{
  "head_dim": 32,
  "positions": "rope",
  "schedule": "wsd",
  "max_seq_len": 256
}
Each number is 50 + 12 x the weight over its row's rms, rounded and kept within 0 to 99. Layers, rows and columns count from 0. The size before them is the row's rms in percent of the matrix's.

# up: layer 2 MLP up, 512x192, rms 0.0842, rows 330-353, columns 96-191
# down: layer 2 MLP down (transposed), 512x192, rms 0.0829, rows 330-353, columns 96-191
# gate: layer 2 MLP gate, 512x192, rms 0.0841, rows 331-354, columns 96-191
up330 094:37 59 39 54 60 55 52 34 46 63 53 60 65 54 38 79 32 56 48 38 53 28 39 50 72 49 34 60 69 56 28 71 69 50 58 41 40 38 34 57 69 43 33 29 41 40 57 51 64 71 36 62 61 47 31 42 71 32 40 50 52 42 67 41 55 57 68 50 46 63 42 55 50 46 71 40 51 38 62 47 45 32 47 58 64 61 28 43 41 54 36 43 54 68 51 44
down330 098:50 69 49 55 62 36 32 49 53 52 60 37 51 59 53 69 35 48 43 58 41 57 56 26 66 56 68 32 31 49 44 44 46 72 35 39 46 45 52 64 53 32 41 57 49 65 58 60 52 36 41 70 41 64 69 68 46 73 46 59 72 60 65 34 53 47 51 36 60 18 48 44 55 65 44 58 54 49 51 68 58 42 51 45 34 31 55 55 46 59 56 44 63 52 61 37
gate331 101:42 41 38 50 65 40 52 60 53 58 49 56 31 56 34 37 80 31 50 65 41 33 73 53 35 35 62 60 82 59 52 31 57 50 65 22 58 61 63 57 49 60 49 31 37 41 32 43 48 42 24 38 48 39 48 35 50 39 37 79 54 45 44 67 76 55 48 41 31 55 56 35 39 51 73 61 76 40 57 55 34 48 53 41 44 54 43 53 56 47 40 59 58 55 65 45
up331 097:50 71 33 56 56 41 41 52 47 44 50 31 20 41 53 28 54 48 63 71 41 54 62 56 41 51 49 36 44 54 55 30 57 54 65 47 35 47 33 54 37 57 40 54 39 31 64 41 52 50 54 52 68 48 55 74 42 58 74 50 37 45 24 49 42 66 54 63 56 39 46 58 55 56 48 64 61 70 38 52 39 43 68 38 31 40 32 45 63 56 57 38 54 63 49 31
down331 103:58 64 55 39 55 60 45 42 35 60 53 52 37 65 65 49 53 68 53 51 33 63 50 63 59 52 78 42 57 64 49 63 64 41 37 50 32 41 58 31 49 61 50 45 48 33 47 50 45 36 39 37 60 70 41 32 54 44 25 52 54 63 34 34 45 63 52 56 41 61 61 60 61 61 36 67 50 30 53 43 26 64 45 52 50 25 56 41 43 57 55 45 68 47 59 58
gate332 099:64 55 44 71 61 70 46 61 59 55 36 37 54 68 35 41 50 42 56 38 37 51 64 46 63 27 45 71 56 50 57 42 58 42 42 46 65 56 63 65 53 59 49 50 44 65 55 48 64 61 21 53 37 67 50 41 41 56 59 57 57 51 63 44 44 54 54 52 71 32 43 49 54 46 25 62 69 40 37 70 60 43 40 53 17 50 31 54 63 45 49 45 45 49 64 49
up332 095:25 47 37 56 54 60 47 70 56 64 44 60 66 53 47 47 35 51 36 68 32 54 48 41 52 45 40 35 28 64 74 40 58 36 52 44 32 38 47 48 53 28 66 21 44 50 56 71 51 80 52 31 62 39 50 50 40 45 54 71 42 31 61 48 28 42 58 39 40 61 45 45 50 47 56 51 58 62 59 52 45 30 20 45 27 51 45 65 50 71 57 62 38 71 33 32
down332 091:54 47 60 64 68 45 63 50 51 32 36 42 45 49 55 33 55 31 78 39 35 54 62 44 55 58 42 41 70 59 36 28 56 32 69 59 56 42 64 73 73 71 48 53 43 55 54 74 73 43 53 35 34 66 22 27 58 40 37 39 50 39 60 48 55 49 66 61 39 57 45 50 51 68 54 45 69 39 56 43 66 57 36 56 55 58 39 61 48 56 62 47 49 41 58 40
gate333 104:50 59 62 60 31 53 58 51 44 45 49 51 41 40 35 63 63 48 66 54 73 46 42 53 42 54 65 30 67 61 63 54 47 55 47 60 41 63 45 69 67 60 49 41 05 60 46 41 59 54 58 49 40 40 51 66 54 29 52 47 57 40 55 46 66 49 51 59 58 51 67 59 52 39 76 47 53 41 34 53 50 45 69 29 62 47 52 41 67 56 44 64 40 27 45 41
up333 105:43 29 40 53 53 38 42 52 42 58 65 39 60 65 51 40 35 61 40 38 44 51 30 69 48 59 38 56 48 59 38 37 38 53 38 43 65 61 49 57 48 40 58 41 37 65 61 45 61 41 53 47 43 52 36 51 33 45 50 62 51 32 50 42 48 40 44 63 58 34 66 35 60 54 47 62 49 43 53 49 54 61 47 59 26 57 31 36 41 47 36 39 66 48 60 57
down333 099:65 44 51 65 49 38 63 66 30 53 47 49 43 51 52 42 62 58 40 46 48 41 63 50 45 70 25 37 31 53 58 64 47 52 38 66 54 60 61 57 58 59 52 43 49 64 76 56 44 46 66 54 54 45 63 47 58 30 55 45 49 62 63 59 63 55 55 52 54 54 65 59 48 42 42 41 48 36 56 11 44 36 45 34 77 41 48 50 66 51 42 48 44 41 68 45
gate334 091:33 47 59 59 57 54 46 46 56 53 47 34 87 47 56 14 41 51 59 66 63 61 39 36 57 55 43 30 51 48 50 45 45 53 55 75 58 44 50 63 40 58 57 46 74 40 62 61 51 52 23 42 60 42 46 48 45 50 56 43 64 24 38 36 36 53 54 36 36 63 46 33 63 42 50 36 45 43 65 48 63 32 54 40 78 59 58 46 53 68 44 55 57 68 77 53
up334 092:52 73 44 35 47 28 63 25 56 45 62 37 44 39 63 37 40 36 38 43 43 58 49 64 47 60 58 48 31 62 64 54 32 68 30 58 56 50 53 45 69 67 60 56 45 49 64 61 40 35 48 33 50 51 47 41 62 55 49 41 55 66 36 49 51 19 71 36 55 45 49 63 72 55 45 34 74 68 51 54 62 39 58 50 35 53 52 42 44 50 57 29 53 58 48 36
down334 088:49 49 61 53 51 48 43 53 56 47 59 34 49 51 56 43 67 43 43 61 40 38 52 38 41 32 38 50 64 55 52 60 44 40 41 31 54 65 49 43 41 42 39 39 56 34 61 54 52 48 47 52 37 48 52 62 64 30 40 52 48 58 49 50 67 49 44 28 36 59 46 55 33 25 62 45 52 45 62 63 52 45 56 56 28 49 49 49 55 58 77 44 37 31 23 56
gate335 097:43 46 46 59 45 45 52 60 59 68 57 52 21 34 44 60 60 42 62 76 39 49 39 72 49 22 48 50 73 73 44 61 54 49 47 62 57 64 56 68 60 62 40 53 68 52 53 49 63 54 59 63 45 38 40 36 50 44 53 50 67 42 30 64 48 74 60 59 89 52 45 36 23 55 38 54 62 39 39 70 54 49 49 44 53 32 34 51 71 43 57 51 67 58 55 46
up335 096:40 48 44 21 33 60 45 30 49 54 61 57 56 43 50 56 50 28 61 54 47 55 35 62 56 43 62 55 41 61 51 48 45 74 57 61 53 55 46 59 45 60 34 44 70 46 53 34 61 51 49 59 35 72 31 53 56 48 55 45 53 71 46 44 50 78 60 63 50 47 51 74 53 56 35 53 11 62 42 62 51 42 33 66 50 52 26 62 64 42 44 45 68 41 46 58
down335 104:23 41 59 40 58 47 50 71 56 28 48 42 41 63 28 45 73 39 51 30 41 46 42 46 48 63 34 54 47 48 52 38 54 75 74 64 46 48 70 56 66 40 59 48 48 59 47 36 48 51 44 69 63 63 46 47 53 50 34 71 37 56 57 41 57 69 61 50 51 52 37 74 49 55 38 32 33 22 55 48 54 40 38 59 47 43 52 39 43 38 56 50 54 56 50 29
gate336 091:53 39 36 50 52 64 79 63 49 67 30 50 54 25 36 62 54 32 44 51 69 62 67 58 47 72 72 44 66 45 33 57 43 32 54 67 42 40 31 47 42 27 46 51 46 56 51 27 49 57 42 48 61 47 49 39 65 58 56 51 46 53 55 50 71 52 55 69 42 56 40 60 37 54 58 46 49 53 42 41 56 47 51 58 51 60 67 50 59 34 73 52 59 28 40 44
up336 099:59 37 41 58 58 54 62 43 70 45 39 49 61 28 40 70 45 53 61 25 66 64 65 58 39 56 57 56 62 34 29 26 36 56 74 47 54 56 50 53 52 53 38 53 51 54 32 38 18 55 50 41 58 71 57 33 59 43 45 56 57 35 53 62 56 58 58 57 66 57 59 41 47 39 80 64 51 53 49 29 61 51 64 40 53 69 50 37 63 36 65 59 52 44 33 46
down336 101:41 49 33 50 51 47 61 26 55 52 42 48 43 67 42 37 55 27 27 38 48 53 50 44 39 48 28 58 42 45 41 37 54 47 65 66 56 59 60 44 45 61 51 53 34 38 43 51 57 65 75 42 56 40 67 52 54 35 49 47 64 34 48 51 76 55 60 48 43 57 59 40 61 43 52 68 51 58 33 35 51 48 65 41 58 39 32 55 25 37 46 33 54 60 59 41
gate337 101:31 60 49 45 40 64 57 63 32 71 36 51 40 64 58 38 57 68 51 79 67 58 63 63 65 35 47 32 70 26 58 41 66 47 44 47 44 29 40 58 53 44 42 49 40 39 38 47 60 45 58 59 76 25 38 38 62 40 45 32 56 30 66 57 52 57 67 49 23 56 30 44 70 62 29 47 69 66 34 43 53 38 41 55 58 45 47 46 62 63 47 68 70 45 49 42
up337 109:78 27 45 52 42 59 51 45 58 53 51 46 61 55 37 68 61 57 52 36 49 56 47 57 45 76 42 64 45 64 46 41 36 51 54 35 48 69 34 54 45 57 54 51 79 59 52 50 46 66 65 50 61 34 52 59 35 64 77 43 47 54 40 49 62 33 49 41 65 40 62 44 63 38 38 50 33 64 43 66 37 61 34 72 55 32 61 67 46 38 51 30 54 63 60 68
down337 108:44 74 44 38 61 47 54 49 60 53 56 69 42 60 26 39 24 64 31 30 50 50 76 50 52 42 32 52 28 60 62 50 78 43 50 57 67 47 21 55 50 44 74 71 71 40 58 47 60 53 58 39 56 47 32 77 58 40 44 61 69 70 55 49 62 39 58 51 60 43 54 47 41 41 68 58 59 46 36 39 14 52 43 56 42 70 66 52 48 52 42 52 44 51 68 56
gate338 096:59 49 56 40 66 46 38 71 40 68 49 64 74 59 40 49 40 53 48 48 20 50 29 64 43 24 54 42 44 63 79 47 46 50 53 58 45 56 62 58 51 67 56 50 63 34 35 48 55 41 54 63 22 32 52 31 54 51 46 36 69 57 34 51 38 52 33 58 43 45 48 46 47 45 47 34 52 58 32 55 66 47 51 64 65 40 65 50 75 68 54 44 50 71 52 56
up338 102:60 64 51 54 61 62 51 33 46 66 51 66 40 32 77 40 47 36 39 44 67 59 58 46 41 74 51 78 56 39 50 45 39 42 42 61 51 43 52 46 53 27 45 62 47 83 50 57 44 39 31 49 47 50 68 65 48 42 74 47 41 79 51 39 52 78 65 37 72 53 54 53 60 60 47 26 40 42 56 48 21 60 58 79 22 53 39 45 31 49 32 44 40 42 48 51
down338 103:48 53 51 42 46 41 50 30 36 46 63 44 30 52 44 63 41 39 52 62 71 54 65 57 43 59 47 50 31 42 36 52 41 61 39 44 56 57 45 62 42 23 41 43 44 61 65 47 53 49 30 38 41 75 61 70 32 48 72 49 51 74 37 16 48 53 99 68 57 52 51 50 46 27 55 57 19 66 43 76 46 44 58 49 42 52 67 58 35 52 39 49 45 44 63 61
gate339 100:43 72 48 73 56 51 48 64 42 65 34 37 62 49 48 76 30 63 55 62 73 57 57 55 54 50 46 48 44 47 67 72 60 56 33 58 51 42 53 83 57 47 51 45 47 59 46 61 46 69 55 56 57 65 47 51 54 58 43 48 44 44 61 49 53 58 50 67 61 51 48 38 64 36 67 69 50 13 46 73 61 52 61 36 52 39 37 45 49 45 68 56 59 51 56 50
up339 095:52 79 65 54 36 53 61 76 51 34 39 32 57 49 52 62 47 55 71 65 54 52 74 48 49 39 48 47 41 47 36 36 40 50 34 33 58 50 46 65 61 65 50 30 36 58 59 32 58 47 45 63 46 50 52 71 34 49 65 48 56 43 38 68 83 55 46 34 24 45 82 53 41 35 28 48 63 56 71 58 41 32 44 51 52 55 28 33 48 58 42 49 62 40 59 65
down339 095:34 42 69 75 36 66 65 65 59 46 64 46 42 65 50 68 38 49 63 45 62 68 55 65 54 39 54 35 58 57 26 46 58 65 52 52 40 51 38 50 43 56 58 40 43 62 55 51 51 49 40 69 63 60 50 48 29 29 64 50 30 58 54 37 50 49 50 45 64 25 32 48 54 35 32 35 69 32 34 53 61 55 61 53 56 61 54 44 50 38 52 53 63 47 43 36
gate340 113:42 28 52 34 74 35 48 62 50 31 60 54 54 55 39 62 47 65 83 47 70 40 40 58 63 59 49 35 42 46 39 32 44 37 43 59 52 69 64 48 49 34 56 62 53 47 45 48 51 54 57 62 51 56 56 45 59 57 56 32 66 33 60 45 41 57 52 42 49 38 61 55 43 55 60 53 51 58 55 52 59 58 47 48 80 32 56 40 54 71 45 38 60 56 61 51
up340 114:48 50 55 39 54 40 69 53 40 37 50 71 38 43 42 64 68 55 41 35 55 56 57 27 56 43 52 37 44 49 31 60 48 71 37 42 37 41 27 44 41 61 49 57 36 63 43 52 44 52 61 30 45 52 40 59 51 55 49 49 45 32 52 64 47 66 53 32 70 66 59 61 67 40 62 53 47 73 54 54 51 34 49 73 35 47 77 56 55 52 43 53 47 59 38 50
down340 096:42 43 53 50 63 46 59 38 50 52 40 84 34 40 14 86 56 44 53 48 48 58 53 61 62 38 56 56 69 73 27 36 45 48 48 39 69 55 75 38 71 40 44 45 45 39 62 24 44 28 55 43 59 33 68 31 59 68 38 67 45 14 48 55 68 62 50 42 55 54 64 66 38 56 43 41 63 62 42 70 64 64 73 53 56 39 48 62 39 38 57 37 59 69 53 54
gate341 095:46 58 60 46 50 42 43 34 57 31 70 48 35 45 43 61 55 76 43 56 59 71 48 50 68 40 50 62 42 65 69 53 55 34 41 43 66 40 70 50 55 61 56 54 30 47 47 46 46 76 44 51 50 66 49 55 45 47 35 47 55 62 57 64 38 56 33 84 51 53 66 63 52 35 54 44 47 76 57 38 27 46 49 43 69 50 53 56 55 39 51 61 67 44 34 45
up341 096:55 36 75 52 53 50 55 49 62 60 44 39 37 57 28 63 36 56 38 58 43 52 57 31 41 53 59 52 37 37 54 56 50 50 63 25 55 56 54 63 61 51 55 40 54 61 43 51 45 50 54 45 29 40 43 50 48 51 40 51 36 57 44 58 46 45 64 57 52 61 66 46 36 52 55 45 28 61 66 27 46 43 44 59 61 43 32 68 69 66 63 60 34 53 16 32
down341 092:41 71 68 56 56 39 45 49 38 43 61 49 45 46 14 58 45 49 33 61 55 47 58 50 55 56 46 62 46 60 66 39 65 63 48 30 62 39 57 71 51 40 55 71 39 57 37 54 40 49 39 41 34 39 52 51 52 49 53 68 66 51 56 51 36 64 42 51 44 49 76 46 48 37 72 44 36 47 56 41 37 39 75 48 79 65 50 47 34 43 57 58 57 54 30 55
gate342 101:55 70 51 52 52 33 50 55 38 62 58 59 44 62 47 53 75 11 48 77 61 58 54 35 58 41 53 84 37 57 41 69 28 61 43 38 48 74 60 56 34 39 39 39 39 57 62 35 50 52 60 43 53 37 28 65 52 60 37 70 33 53 51 44 58 58 64 39 67 50 33 47 41 43 60 38 50 53 38 79 38 65 42 40 56 40 40 46 43 47 51 50 57 56 68 62
up342 097:41 46 50 69 52 56 41 42 59 48 41 42 48 74 40 34 26 37 39 55 30 47 46 34 43 44 44 34 51 54 72 66 60 54 44 65 48 49 53 53 63 55 67 68 67 54 57 69 63 26 58 65 28 57 57 33 45 44 46 51 49 55 31 40 51 39 42 45 26 41 45 47 60 46 38 56 59 56 65 38 47 54 41 40 47 61 63 31 53 66 43 51 32 78 38 53
down342 103:62 51 54 43 47 59 47 48 51 38 39 52 51 46 52 44 27 30 61 52 49 41 56 47 60 52 54 19 36 60 69 51 45 52 59 56 44 36 59 50 47 73 56 49 51 64 65 55 48 29 42 71 64 35 57 54 78 48 65 45 49 35 43 67 38 34 28 59 39 39 47 45 56 29 53 46 50 62 71 35 53 40 52 26 51 47 49 50 72 46 53 28 49 54 40 49
gate343 100:55 47 52 72 57 59 67 63 42 71 41 63 47 56 48 76 39 52 31 54 40 46 49 45 16 51 40 63 53 41 73 50 49 21 62 43 52 36 46 45 59 26 54 36 73 62 39 42 56 49 43 48 28 54 80 40 34 38 47 59 57 59 53 46 46 46 51 63 58 47 54 44 64 42 38 45 39 30 76 64 49 48 63 56 48 45 72 46 45 58 61 35 60 60 59 55
up343 098:65 68 47 32 23 62 71 44 65 41 55 60 56 49 63 40 56 43 56 49 61 44 58 40 66 51 49 51 50 42 48 37 57 71 28 49 61 48 50 43 49 45 40 41 31 44 60 32 48 52 44 63 57 44 67 66 59 61 56 49 47 39 36 52 63 58 50 65 63 53 39 40 46 77 27 49 48 24 46 48 68 52 50 50 47 53 51 55 51 25 43 64 55 57 37 60
down343 098:56 52 61 67 50 34 59 41 38 46 46 55 45 68 37 65 47 64 49 51 12 54 44 46 62 40 26 59 49 39 39 50 60 47 30 44 55 46 43 45 43 45 55 63 32 34 61 63 49 79 47 42 76 44 57 55 56 48 42 45 52 50 51 44 74 48 34 43 52 55 39 49 57 68 48 49 32 55 48 28 42 44 43 48 39 38 73 58 46 52 35 59 64 43 22 47
gate344 101:47 30 37 57 45 54 49 60 66 54 53 74 44 49 68 43 53 55 38 50 51 54 45 67 53 27 41 35 62 48 25 26 49 26 54 55 60 42 54 43 46 55 48 47 63 69 30 41 49 39 20 49 51 68 66 59 51 69 54 65 38 41 51 52 71 71 32 71 41 63 65 32 50 46 47 77 44 35 36 49 62 55 64 58 40 51 43 48 58 40 49 62 59 51 66 50
up344 107:50 46 27 32 52 61 59 39 55 49 29 57 51 63 66 53 48 39 74 32 45 50 55 30 32 30 48 38 53 48 30 36 49 42 47 64 53 41 57 46 52 53 42 38 47 52 29 37 50 52 42 46 55 67 42 54 48 56 40 48 49 44 71 69 64 66 38 48 39 54 65 54 39 40 62 46 39 32 32 53 55 15 38 65 53 38 48 26 63 57 31 61 56 34 61 50
down344 101:56 64 57 63 39 49 45 66 60 47 70 50 49 50 48 32 58 16 52 55 48 56 42 50 54 48 42 55 36 27 59 49 43 41 48 55 51 57 36 44 40 48 70 53 60 26 70 51 34 58 71 47 49 22 62 59 43 47 57 46 63 53 58 29 42 44 52 34 57 46 64 40 74 62 59 45 58 49 68 52 47 51 63 34 46 68 59 49 36 45 51 54 59 44 38 34
gate345 099:34 48 37 34 51 68 37 67 44 37 33 57 43 64 46 36 42 52 51 59 46 46 51 44 51 55 64 44 33 50 53 39 64 38 52 42 68 46 54 47 44 30 51 56 40 26 46 63 63 62 61 42 71 55 32 72 60 61 39 44 77 51 56 57 44 41 60 48 47 64 35 74 44 73 38 34 65 53 37 40 35 50 44 68 56 30 42 45 42 57 50 45 47 47 68 50
up345 101:57 50 15 57 41 57 30 42 43 49 54 57 36 71 44 42 55 70 43 53 34 42 34 54 58 54 38 39 43 57 51 41 75 57 42 60 49 66 53 58 53 27 57 60 69 58 34 38 52 58 47 60 64 51 69 47 59 72 51 39 41 55 38 64 26 33 42 50 78 77 29 52 62 39 32 27 40 42 71 37 43 61 61 79 50 41 52 75 60 54 62 31 44 58 44 57
down345 099:40 64 34 28 57 48 52 52 53 46 60 57 53 43 25 54 43 57 71 70 56 74 52 70 56 31 46 59 43 38 55 56 70 46 60 36 42 46 35 56 46 16 54 41 51 30 50 58 54 61 49 59 77 40 54 49 71 61 28 44 40 31 43 50 55 35 39 34 59 65 21 78 34 47 49 37 46 35 38 41 60 47 48 60 49 48 54 39 61 50 42 61 63 35 26 38
gate346 098:63 40 32 71 42 48 61 52 43 41 48 31 61 24 60 46 42 49 53 76 30 55 64 30 59 50 59 64 48 37 53 36 51 43 42 41 54 32 64 55 39 43 63 53 41 32 47 61 70 59 47 55 66 53 57 52 35 56 43 61 64 33 26 55 46 44 51 82 59 43 46 47 67 58 53 38 24 43 62 56 47 32 36 54 45 46 66 62 57 42 56 60 64 47 61 37
up346 096:51 50 30 53 38 63 37 42 51 49 47 32 71 32 57 53 50 57 47 78 62 63 52 51 50 31 54 56 59 25 45 63 73 69 31 52 48 43 60 72 39 41 54 40 73 57 45 56 63 59 39 56 42 64 75 54 47 49 28 71 57 55 34 58 51 36 40 72 44 49 47 47 37 52 51 31 31 41 41 40 31 14 28 40 31 22 63 58 61 48 47 59 70 40 64 46
down346 102:29 52 49 50 44 53 26 62 55 46 38 55 52 35 51 47 44 48 59 56 45 65 38 42 50 45 70 79 42 28 37 47 63 60 35 65 47 51 44 58 27 51 57 48 52 39 51 56 38 42 44 51 37 51 59 65 19 44 47 56 66 79 68 45 60 56 47 60 28 43 63 59 40 54 75 50 39 50 47 49 37 49 51 49 35 42 54 66 57 73 60 73 52 45 44 57
gate347 107:42 51 41 33 60 49 26 64 18 49 41 68 61 55 49 73 57 50 52 51 47 47 40 44 57 58 59 47 20 54 27 54 32 63 51 40 47 42 40 39 30 43 42 63 51 59 42 53 46 20 68 45 55 51 44 56 58 56 42 66 40 43 43 57 35 52 53 47 47 19 57 52 53 47 62 51 46 68 31 56 50 34 55 33 49 34 39 58 28 61 44 36 53 36 55 43
up347 109:57 54 41 51 69 68 65 50 39 58 50 23 71 63 36 53 59 73 58 42 51 55 37 58 54 46 60 60 53 70 48 63 40 53 48 65 49 64 30 74 50 34 54 42 65 45 49 64 69 22 50 56 78 49 41 45 45 30 51 32 62 69 56 39 34 41 51 35 50 33 65 48 57 53 62 37 44 48 39 31 53 58 40 51 62 54 39 46 53 40 58 67 37 69 62 59
down347 107:67 48 49 57 71 58 44 51 25 33 44 38 73 61 59 42 51 67 67 51 53 42 45 52 51 61 40 38 53 41 60 43 27 34 51 24 43 60 37 63 51 52 65 41 66 41 44 18 64 28 62 64 49 49 55 62 56 38 48 52 56 29 39 36 50 46 37 54 24 52 48 58 43 44 56 65 33 53 42 37 45 54 39 67 45 53 35 48 36 50 37 59 36 43 27 36
gate348 102:24 41 47 66 62 46 50 58 47 50 62 60 27 49 29 54 40 49 58 41 67 32 48 49 36 62 28 55 46 53 55 64 43 40 42 39 50 47 40 45 52 39 46 59 40 45 47 41 54 47 63 49 50 63 50 57 64 59 56 69 61 55 60 67 55 57 80 43 42 54 61 55 36 58 39 34 57 55 31 45 59 51 75 59 40 66 47 47 37 56 42 65 50 43 61 43
up348 107:67 59 33 64 46 44 62 55 52 40 46 55 59 38 52 52 58 53 33 37 58 46 40 22 40 53 25 55 49 67 77 43 61 37 42 35 59 68 64 59 58 73 55 49 52 59 46 55 52 55 38 46 51 41 29 48 51 59 59 53 69 43 57 58 43 43 79 52 39 50 64 64 74 51 53 55 50 49 64 40 52 55 50 37 68 45 51 40 53 39 34 65 47 56 54 30
down348 102:43 49 40 43 41 61 53 60 53 54 15 44 44 44 48 28 40 54 42 48 52 45 70 60 33 48 44 70 22 43 45 38 31 44 51 52 50 86 55 44 41 36 37 52 58 48 44 33 62 44 69 44 38 26 58 52 32 50 34 37 56 25 50 41 65 65 44 36 66 36 68 52 36 35 47 46 48 41 59 50 47 59 39 62 48 48 55 43 51 47 43 67 37 53 59 54
gate349 110:49 59 41 41 56 67 36 55 36 49 36 64 31 50 52 54 57 55 46 50 43 37 52 43 45 47 52 32 62 63 45 73 46 33 62 44 37 48 71 56 47 41 48 45 35 30 54 31 62 56 67 46 30 56 46 51 38 54 51 70 45 36 51 52 50 58 51 37 48 64 48 63 36 49 52 69 59 40 57 37 42 31 38 57 52 33 31 53 65 41 50 58 43 54 54 33
up349 094:35 59 42 41 44 45 52 36 64 40 66 39 55 47 53 34 45 44 46 63 47 43 44 61 62 41 54 61 79 40 56 60 50 37 59 43 51 33 57 39 66 60 62 51 38 45 60 62 58 42 61 64 66 29 36 41 63 49 39 39 50 70 53 45 41 50 47 62 82 55 72 40 55 45 51 49 47 49 41 45 51 65 68 42 21 60 50 33 56 50 35 55 55 41 40 44
down349 100:55 52 41 45 43 60 42 54 61 52 53 48 20 58 46 53 61 17 66 63 44 59 25 74 46 48 49 48 45 62 53 51 47 54 47 36 34 45 66 43 51 46 24 71 49 58 57 50 48 51 76 61 62 58 61 42 45 25 40 73 57 42 52 39 68 54 36 21 61 42 56 59 52 67 61 46 53 39 46 41 58 46 64 52 63 58 62 61 64 23 41 60 14 53 69 45
gate350 094:62 19 54 53 53 40 49 49 44 33 49 73 77 53 55 48 58 71 41 32 66 54 36 68 48 42 53 52 48 48 45 45 43 32 51 48 28 66 52 41 52 36 38 59 40 67 55 53 48 44 29 52 50 46 54 39 55 55 54 61 60 51 54 32 32 48 87 62 58 60 54 65 54 70 47 44 35 52 43 49 67 75 64 44 53 51 41 85 37 63 53 42 43 45 67 69
up350 096:43 50 76 38 27 53 56 49 68 42 23 56 45 32 43 55 53 34 59 61 41 55 56 42 59 57 61 58 48 59 54 36 57 36 51 51 57 55 52 47 38 46 41 57 45 64 43 64 42 57 57 54 21 62 76 66 61 34 56 52 56 39 58 35 54 61 35 42 42 37 45 37 61 41 37 25 40 43 45 44 34 45 56 31 45 61 58 54 49 53 61 57 50 65 57 41
down350 097:57 53 47 44 61 50 54 39 36 59 37 47 45 48 37 57 45 45 63 63 38 50 22 57 31 53 39 41 33 58 36 65 38 42 43 44 59 37 65 40 47 57 47 33 48 48 70 42 52 32 48 44 48 16 56 54 52 54 58 61 56 39 59 55 44 50 37 49 48 56 36 46 67 38 36 67 53 61 40 55 45 53 49 50 47 32 30 36 54 40 56 24 58 47 57 61
gate351 093:35 55 62 43 41 57 55 53 50 39 47 55 40 48 35 26 65 56 50 38 48 59 60 61 55 62 47 54 38 38 73 37 48 52 24 40 51 21 61 48 51 47 66 49 47 44 74 22 33 59 62 62 24 38 28 59 67 58 51 30 42 48 44 70 38 64 67 49 46 38 59 73 48 50 41 34 43 48 51 52 33 40 50 53 30 47 47 45 15 41 61 42 52 36 49 64
up351 103:56 34 40 49 73 35 40 63 39 44 54 43 42 50 36 28 42 35 60 29 59 47 50 41 49 49 61 70 53 60 56 26 13 34 57 52 40 53 51 59 49 30 58 45 63 39 46 50 31 38 70 46 42 71 53 42 27 51 62 31 54 61 42 47 33 55 39 54 43 38 68 60 52 50 55 42 34 67 50 55 52 42 45 33 38 40 47 38 44 29 71 31 67 51 50 53
down351 105:30 40 77 57 42 43 36 37 40 42 65 41 37 47 43 28 47 39 68 40 76 57 49 44 41 34 64 46 49 45 60 50 50 37 49 51 36 40 47 58 52 45 82 48 47 55 64 49 42 38 32 36 72 49 39 34 44 58 58 28 65 32 47 48 58 57 71 48 60 47 50 54 42 64 36 44 52 57 52 33 47 49 48 33 42 45 38 58 32 30 53 44 65 56 48 41
gate352 092:65 29 20 50 49 48 35 49 30 21 35 67 58 55 43 49 43 34 33 14 64 43 26 37 39 67 52 52 41 35 59 57 56 54 45 62 62 65 39 59 36 25 40 56 49 54 45 37 59 27 71 68 39 42 38 56 54 45 58 40 60 44 54 44 54 43 46 50 50 41 54 54 68 80 53 53 66 49 69 31 70 49 48 58 60 64 59 54 58 49 64 21 57 52 45 34
up352 101:46 53 35 68 59 60 41 79 42 41 70 21 50 36 30 55 50 53 56 54 39 51 21 47 55 53 54 47 46 86 74 46 54 35 61 35 43 36 37 54 57 56 62 56 25 52 43 36 59 41 58 28 53 52 68 19 34 48 50 50 47 50 43 64 53 72 46 56 59 66 59 50 47 46 61 53 34 50 43 52 49 51 64 46 39 40 49 55 50 81 49 64 42 65 36 39
down352 096:55 57 48 30 43 44 53 55 40 50 32 57 62 58 64 29 53 65 44 40 66 56 65 33 64 59 46 67 65 53 63 61 38 38 52 43 51 33 49 42 49 42 72 54 74 51 64 43 67 62 41 46 51 51 42 56 43 64 20 44 55 25 51 47 58 50 54 35 54 55 46 51 78 57 43 57 48 50 42 23 42 62 41 48 49 60 34 56 46 49 63 44 48 47 46 62
gate353 105:58 59 39 49 50 50 51 48 45 64 42 56 29 43 57 55 61 44 83 69 66 67 24 41 53 62 46 67 48 38 31 56 59 46 56 62 57 66 28 48 67 52 69 37 33 45 61 73 53 44 63 83 69 50 37 57 34 59 44 54 55 48 69 47 51 57 47 44 43 53 72 53 65 68 47 54 54 63 58 51 62 50 46 59 45 46 28 36 65 59 44 59 66 30 55 50
up353 094:47 44 30 68 63 56 54 50 58 71 47 53 42 48 50 58 56 53 62 83 43 47 38 37 69 40 35 64 50 51 51 57 45 54 49 44 54 65 21 60 71 47 82 62 52 72 45 51 61 46 46 52 37 42 45 69 50 52 52 63 53 79 66 52 43 60 49 55 34 53 56 41 78 61 29 44 61 34 70 40 53 29 64 45 49 37 54 40 56 54 44 53 38 36 50 73
down353 102:59 34 57 65 58 62 48 62 36 52 32 53 65 36 50 49 52 46 49 70 54 39 50 53 68 42 28 60 41 30 51 55 49 35 40 41 54 52 23 63 39 58 47 54 46 55 53 68 49 49 90 40 51 32 58 53 33 48 36 41 55 66 48 51 43 33 41 56 55 72 40 46 57 61 32 31 59 50 71 66 22 42 55 54 53 58 55 62 65 69 46 52 52 49 46 70
gate354 108:55 49 55 60 61 66 38 52 34 77 56 52 31 46 45 73 39 40 33 52 46 80 67 37 61 48 42 69 49 50 59 67 42 35 45 45 73 52 43 34 43 49 70 57 64 65 53 43 75 55 37 38 49 40 68 42 58 43 48 61 57 58 46 65 47 42 67 44 48 44 46 33 53 48 62 53 61 58 59 39 35 59 58 52 52 51 48 38 33 57 50 45 40 52 60 45